python train.py --hidden_size=128 --hidden_act="swiglu" --qk_norm=true --optimizer="muon_variant" --lr_mult_o=1.5 --final_lr_fraction=0.05 --max_steps=6550
Each number is 128 + 24 x the weight over the matrix's rms, rounded and kept within 0 to 255. Layers, rows and columns count from 0.

# layer 4 attention key, 128x128, rms 0.182, rows 82-106, columns 64-127
[[128 119 133 145 132 162 100  92 126 120 125 129 139 161  90 110 181 109 134 112 120 114 132 138  91 163 122 108  85 182 126 129 133 179 120 152 136 118 126 124 119 125 134 119 173 132 113 164 108 131 148  83 121 125 111 143 139 168 105 197 126 118 146  93]
 [186 122 145 141 116 116 143 119 105 113 124 101 136 132 137 119 155 140 141 154  97 101 127 146 222 103 142  77  95 127 111 133 102 145  87 162  86 103 103 130 136 109 129 106 150 183 158 142 168 130  99 161 203 143  78 137 142 123 113  74  98  91 152 146]
 [113 113 154 174 140 147 132 155 130 125 134 134 117  61 139  81 149 113 115 108 119 117 137 126 109 150 166 134 101 145 130  99 131  96 109 104 139 159  73 131 120 141 126 167 162 160 120 118 145 143 141 137 115 172 107 124 119 127 140 103 105 117 107 138]
 [ 99 141 119  78 104 125 116 146 135 142 170 146 147 108 118 147 102 110 110 125 159  90  83 120 165 135 151 115 107 131  71 117 113 132 134 131  97 127 138 106 144 136 114 132 132 141 156 136 153 109 142 143 137 129 169 145 134 157 107 173 138 150 116 142]
 [ 80 136 113 105 139 122 171 145 138 137 141 133  95 110  81  86 100 143 149 155  98 175 126 124 133 107 108 166 129 153 107 131 113 132 113 146 105 159 146 118 105 163 133  70  92 156 132 121 137 120 134 126 100 184 112 113 101 116  99 158 108 115 138  99]
 [142 120  99 147 102 103  95 120 119 127 137 129 152 111 139 121 117 109 117 160 117 159 149 111 126 122 154 127 161 135 137 100 121 121 129 126  78  95 134 134 126 121 143 146 100 136 101 111 106  97  86  86 142  90 135  90  97 166 114 103 151 155 146 112]
 [105 140 138 106  95 149 120 141 103 117  73 139 120 143 133 155 117 143 143 162 107 112 183 134 143  98  95 111 151 132 182 148 130  81 154  89 148  83 146  93 128 137 109 149 112 131 115 113 154 142  94 138 138 113 122 129  89 129  82 186 134 108 129 150]
 [116 122 114 160 137 122 101  97  92 122 156 149  72 132 180 122  98  97 154 115 134 136 142 121 143 151  83 114  91 146 119 130  65 116 133 118  99 103 156 121 132 102 136 163 162 124  57 140 145 149 154 146 125 136 118 114 151 124 135 205 136 175 133 115]
 [166 128 163 122 103 124 140 100 148 103 130 111 154 120 112 135  88 112  91 114 121  98 140 116 187  50 166 147 146 146 124 116 133  93 134 115 128  91 162 132 104 143 133 119 126 139 136 117  99 131  94 133 123 152  91 141 131 127 151 146 116  99 156 123]
 [159  69 136 121 129 142 132 141  81 138 144 145 127  91 114 102 131 156 100  88 145 132 130 119 103 134 118 126 150 127 157 105  99 140 109 141 121 124 173 102  78 118 135 130 122 132 166  65 154 128  77 154 132 143 107 109 120 151 167 137 190 159 104 120]
 [127 163 137  83 152  98 129 136 159  80 139 106 144 144 164 125 124  85 107 116 126 137  91 148 104 127 121 176 132 154 130 159 113 100 191 128 112 169 141 100 144 140 119 140 165 111 122  62 126 117 169  99 118 172 113 106 117  98 143 149 139 129 173 169]
 [ 72 114 152 124  94 136 139 111 144  79 100  75 160 109 150 149 128 185 153 134 133 152 162 129  82 102 127 117 113 143 147 136 130 140 117 129 161 144 143 142 124 156 153 128 163 103 141 142 112 136 157 107 120 143 135 148 179 145 108 131 118 136 147 101]
 [135 132  99 154  92 145 110 140 152 121 117 108 189 141 152 109 110 122 136  96  96 138 128 133 129  64 117 185 110 120 123 123 146 152 159 135 116  99 127 128 129 162 155 122 155 113 154 148  94 120 129 118 139 116 102 104  95 138 130 121 109 126 152 110]
 [ 96 119 127 117 121 102 169 155  89 114 122  95 145 123 148 121 137 157 154 157 125 103 118 149 146 123 102  88 148 154 104 106 108 152 131 132 127 138 113 111 115 116  99 127 149 116 110 131 127 160 178 141 118 128 135  94 127 119 159 108 124  97  84 151]
 [ 76  94  46 143 125 102 168  56 124 188 113 165  87 111  87 100  58  79 132 134  75  70 161 138  81 122 173  68 149 126 126  56 135 148 143  60 144 112 132 133 123 148 135 145 106 138 168 241 152 100 180  84  59 120 169 160  47  92 197 133  76  94  49 162]
 [127 140 132 131 139 170 117 100 134 165 107 116 105 128 102 146 115 131 118 136 123 114 134 140  57 149 129 129 136 109 139 126 160 139 136  98 140 118 147 136 132 130 150 120 142 170 142 143 131 141 128 129 145 125 149 133 122  99 149 166 136 160 140 124]
 [109 124 122 156  98  55 144 101 138 141 142 146 114 119  75 113 126 126 123 101 136 113 146 128 131 160 148  90 131 133 133 126 129 109 164  97 147 117 134 143 118 141 119 167 118 143 133 147 125 144 114 124  83 111 173 162  99  99 148 106  95 115 127  82]
 [122 148 130 118 122 139 128 122 120 145 122 109 106 118 116 133 123 132 139 106 146 116 106 139 163 173 146 140  95 126 132 165 142 146 130  76 116 129 138 130 110 183 144 111 145 139 169 123 151 123 126 146  99 127 115 117 101  79 157 127  92 108 150 112]
 [111 130 130 111 123 125 137 119 123 134 122 108 110 109 132 127 142 133 161 148 144 123 115 145 138 128 118 107 152 137 121  79 137 154 161 106 150 126 134 143 118 123 147 132 129 206 170 119 151 135 153 136 131 131 154 121 133 132 144 110 112 108 128 149]
 [163 124 124 143 103 115 132 149 115  60 100  85 153 105 203 133 169 140 110 119 133 123 101 132 141 123 103 144 123 185 127 129 150 127 139 120 113 149 116  94 153 127 131  99 137 126 125  92 117 136 130 155 133 128 129 150 122 128 119 137 180 125 115 143]
 [133 134 147 109 117 115 110 122 172 167 137 145  92 130  95 124 167 124 159 131 150 132 109 155  95 124 135  75 109 151 141 147 126 143  99 136 141 133 105 115 102 139 113 141 156 116 146 139 156 115 144 152 111 109 101 129 114  99 170  83 112  96  75 134]
 [151 130 146 118 100 140 146 153 137  98 124 125 166 151 116 125 142 153 130 131 122 160 148 143 126 111  94 136 145 150 127 141 135 114 126 157 117  96 105 100 159 125 146  88 123 121 142  88  96 143 111 103 156 153 139 133 163 151 103 101 121 127 153 134]
 [136 134 144 159 114 116  92 151  98  93 140 135 101 131 124 118 127 160 113 115 121 130 120 131 187 152 113 157 132  94 171 134 101 121 120 186  96 138 142 123 152  99 127 111 132 105  90 103 110 109 103 108 154 136 133 103 136 113 110 132 118 152 152 148]
 [124 127 145 132 126  80 142 155 165 141  82 122  85 122 145 124  88 116 138 102 144 110 107 106  99 135 141 130 154 139  99 140  97 145  96 119 119 110 175 105 109 162  84  95  98 142 111 153 158 142  93 163 129 117 154 136 104  74  77 137  92 107 172 104]
 [117 168 161 129 116 171 160 147 159 110  77  92 115 142 112 138 146 110 179 111 150 141 105 133 160 122 113 122  74 140 117 144 133  79 108 172 115 126 106  85 115 124  95 126 184 153  87  88 138 110 118 118 141 125 116 146 148  88 155 135 157 116 128 112]]
# layer 4 attention query, 128x128, rms 0.185, rows 83-106, columns 64-127
[[129 152 130 107 104 145 167 162  77 109 135 137  87 167  97 131 135 143 163 145 103 119 115 152 128 132 121 103 159 112 152 164 125 177 108 157  93 121 128 133 111 124 158 119 128 152 120 125  89 188 145 150 184 196 107 114 182 127 121 130 135 145 163 161]
 [105 129 135 110 107 105 126 118 143 100 109  96 156 132 140 134 106  39 135 110 114 161 112 113  53 161  71 135 194 144 139 132 120 141 141 175 144 130 115 163 108 127 121 144 143 135 131 118 133 137 127 107 134 108 112 145 140 135 152 185 116 164 100 155]
 [126 152 124 133 129 149 128 108 118 136 100 137 100 129 155  90 114 121 134 132 125 166  84 120 133 137 128 140  64 167 122 108 176 107 153  99 109 126 118 139 129 121 106 141 111  87 136 106  96 126 115 116 143 137 140 101 107 122 116  84 105 111 134  96]
 [142  63  80 161 135 107 104 134 134 176 112 120 136 115 163 154 138  95  92 129 154  47  85 137  64 185 123 136 170 123 115 140 110 148 142 120 122 131 176 122 137 119  79  84 160 128 144 133 104 165 128 143 116 128 219 103 112 150 179 103 117 138 142  91]
 [112 110 121  98 130 146 168 171 113 135 106 116 168 134 122 138 123 164 137 127 135 175 135 162 188 140 162 122 170 145 106  89 134 171 133 145 109  91 102 110 110 123 135 143 195  99 151 107 188  76 146 156  82 153 121 156 101 123  76 168 137 164  98 106]
 [121  94 161 121 144 137 120  95 142  83 159  96 178 105 120 145 118 144  92 134 154 154 135 121 186 126 177 151  99 100  99  66 124  92 134 158 114 134 133  93 113 128 142 127 132 103 127 149 139 106  94  85  86 133 153 107 103 163 134 153 153 132 133 127]
 [ 97 165 144  88 113 135 132 123 135 113 135  71 138 145 113 147 140 109 142 121 137  61 151 188 112 130 177 115 128 152 170 193 137 126 128 157  73  95  99 123 165 165 127 172  92 183 117 167 117 157 150 117 135 121 136 104 120  92  93 158  82  91 160 165]
 [155 126 192 157 124 132 121 145 162 124 110 125 113 128 125 140 132 107  94 151 178 180 118 128 116 125 136  88  89  98 105 106 117 140 110 139 153 107 125 112 210 107 166 132 119 129 114  69 145 104  99 138 119  86 135 136  61 159 112 100 115 141 109 103]
 [149 109 145 112  77 163 161 111 148 137 162 114 135 146 139 104  88 110 126 161 155 174 119 161  63 106 155 196 129 156 119 140 139  97 116  92 150  96 127  93 118 102 133 138 206 139 125 128  92 118 105 137 118 117 176 136 127 134 113 135 137 150 134 144]
 [113 134 152  98 136  77 148 163 107 160 153 112  68  95  98 113 110 129 147 116 167 113 120 168 115 144 122 102 129  87 120 134  80 181 140 145 112 111 182 131 110 159 111 130 140 124 125 147 128 180 118 116 134  83 107 140 155 119 135 117 191 157 131  87]
 [164 146  93 184 162 113 146 150 117 138 132 124 113 144 125 138 133 129 120 140 109 128 115 127 118  90 141 133 123 121 147 155 149 161 118 135 118 129 159 162 117 126 121 138 126 124 128  87 119 168 142 106 133 126 156 130 156 112 152 107 182  98  86 166]
 [153 112 137 110 150 151 137 129 130 175 123 101 105 146  96 143 147 144 169 133 139 123 150 158 131 140 111 124 129 122 118 107  96 101 125 109 141 157 148  98 178 127  69 130 114  74 111  71 170 142 141 142 137 121 109 129 108 118 136 135 132 117  86 132]
 [149 112 152 155 190 140  75 137 169 123 120 104 152 151 122 143 106  88 130 146 123 142 137 127 170 119 144 101 123 156 130 111 166 109 120 124 121 188 106 159  98 115 189 108 155 142  92 156 131 113  90  59 138 134 113 183 111 141 129 155 127 133 112 132]
 [115 148 151 176 163 144  88  78 119 132 111  80 120 128 129 168 109 174  81 149 150 141 111 105 150 111 116 126 125 121 127  81  98 142 180 153 159 143 146 138 153 145  82 149 156 122 122 135 168  66 149 130 110 128  89 151  77 140 111 146 109 126  73 114]
 [144 159 128 126 133 156 114  71 126 141 115 104 166 121 138 124 129 152  87 135 123 101 143 116  97 103 137 118 104 126 154 115 120 122 125 169 123 139 145  94 138 167 128 153 108 113 105  94 173  95 140 100 116 111  88 119 106 126 117 113 104 116 104 123]
 [ 98 134 124 169 140 117 161 154 105 109 152 132 119 129 145 132 136 136 145 128 119 113 125 158 169 124 121 111 162 154 152 125 150 182 145 144 140  91 117 116 160 126 116 142 145 142 145 180 142 110 133 115 114 113 169 110 132 162 123 144 123 144 137  98]
 [161 135 130 127 130 134 151  96 142 134  99 136 141 126  88 118 135 146 124 132 140 135 133 167  74  87 130 122 132 112 121 128 115 129 156 144 120 142 102 127 146  81  66 136  98 123 131 141 153 142 108 104 124  94 122 121 125 138 120 122 109 137  98 141]
 [117 126 111 144 141 126 113 127  86 130 123 110 122 152 128 141 134  85 106 113 134 141 142 113 143 145 167  94 124 132 142 138 158 126 108 153 153 107 150 120 114 185 136 134 144 113 105 121 106 132 123 113 138 121 139 148 112 163 133 136 158 158 117  98]
 [142 115 142 111  79 140 127 159 145 125 124 142 151 139 152 127 125 145 129 116  97 141 134 144 143  99 125 122 103 112 112 106  97  94 102 149 144 170 158 140 144 161  91 126  99 131 105 130  72 157 151 128 118 125 138 102 148 110 142 120 120 161 136 116]
 [172 164 132 120 144 122  93  89 154 146 111 156 184 119 149 105 113 129 129 146 126 123 145 101 122 118 120 144 114 160 112 130 131  85 126 120 145 176 114 117 116 103 131 128 139 119 153  88 133  95  92 128 166 107  66 163 126 134 124 157 130 112 137 147]
 [112 131 144 161 142 113 146 143 167  93 139 104 129 145 153 143 140 115 124 144 150 154  99 118 196 112 155 118 114 122  99 121 124 137 131 120 147 126 109 115 126 153 121 130 131 117 115 139 115 147 143 154 133 119  98  99 129 114 145 156 153 131 131 138]
 [127 107 119  91 141 138 119 138 125 150 165 132 120 137 126  96 120 104 169 145 124 130  93 147 126 141 150 116 156 130 102 197  98 164  98 132 132  94 155 139 135 107 137 125 107 160 111 135  74 167 134 148 152 146 136 130 188 101 156 139 142 158 171 101]
 [146 128 118 141 114 122 137 104 109 127 189 119 131 160 132 103  99 113 112 108 114 129 102 139 129 123 130 178 177 134  84 148 111 147 171 118  74 135 111 119 116  90 109 160 137 161 114 162 150 162 111 118 123 137 145 117 130 137  95  88  95 164 114  95]
 [ 98 115  92 143 172  94 130 107 164 128 135 151 147 116 129 146 136 103  98 110 196 160 141 126 132 113 156 124 119 170 146 183 162 158  66 158  83 145 165 129 126 125 140 144  89 159 111  89  63 146 139 169 125 103 122 128 134 104 190 150  93 146 125  97]]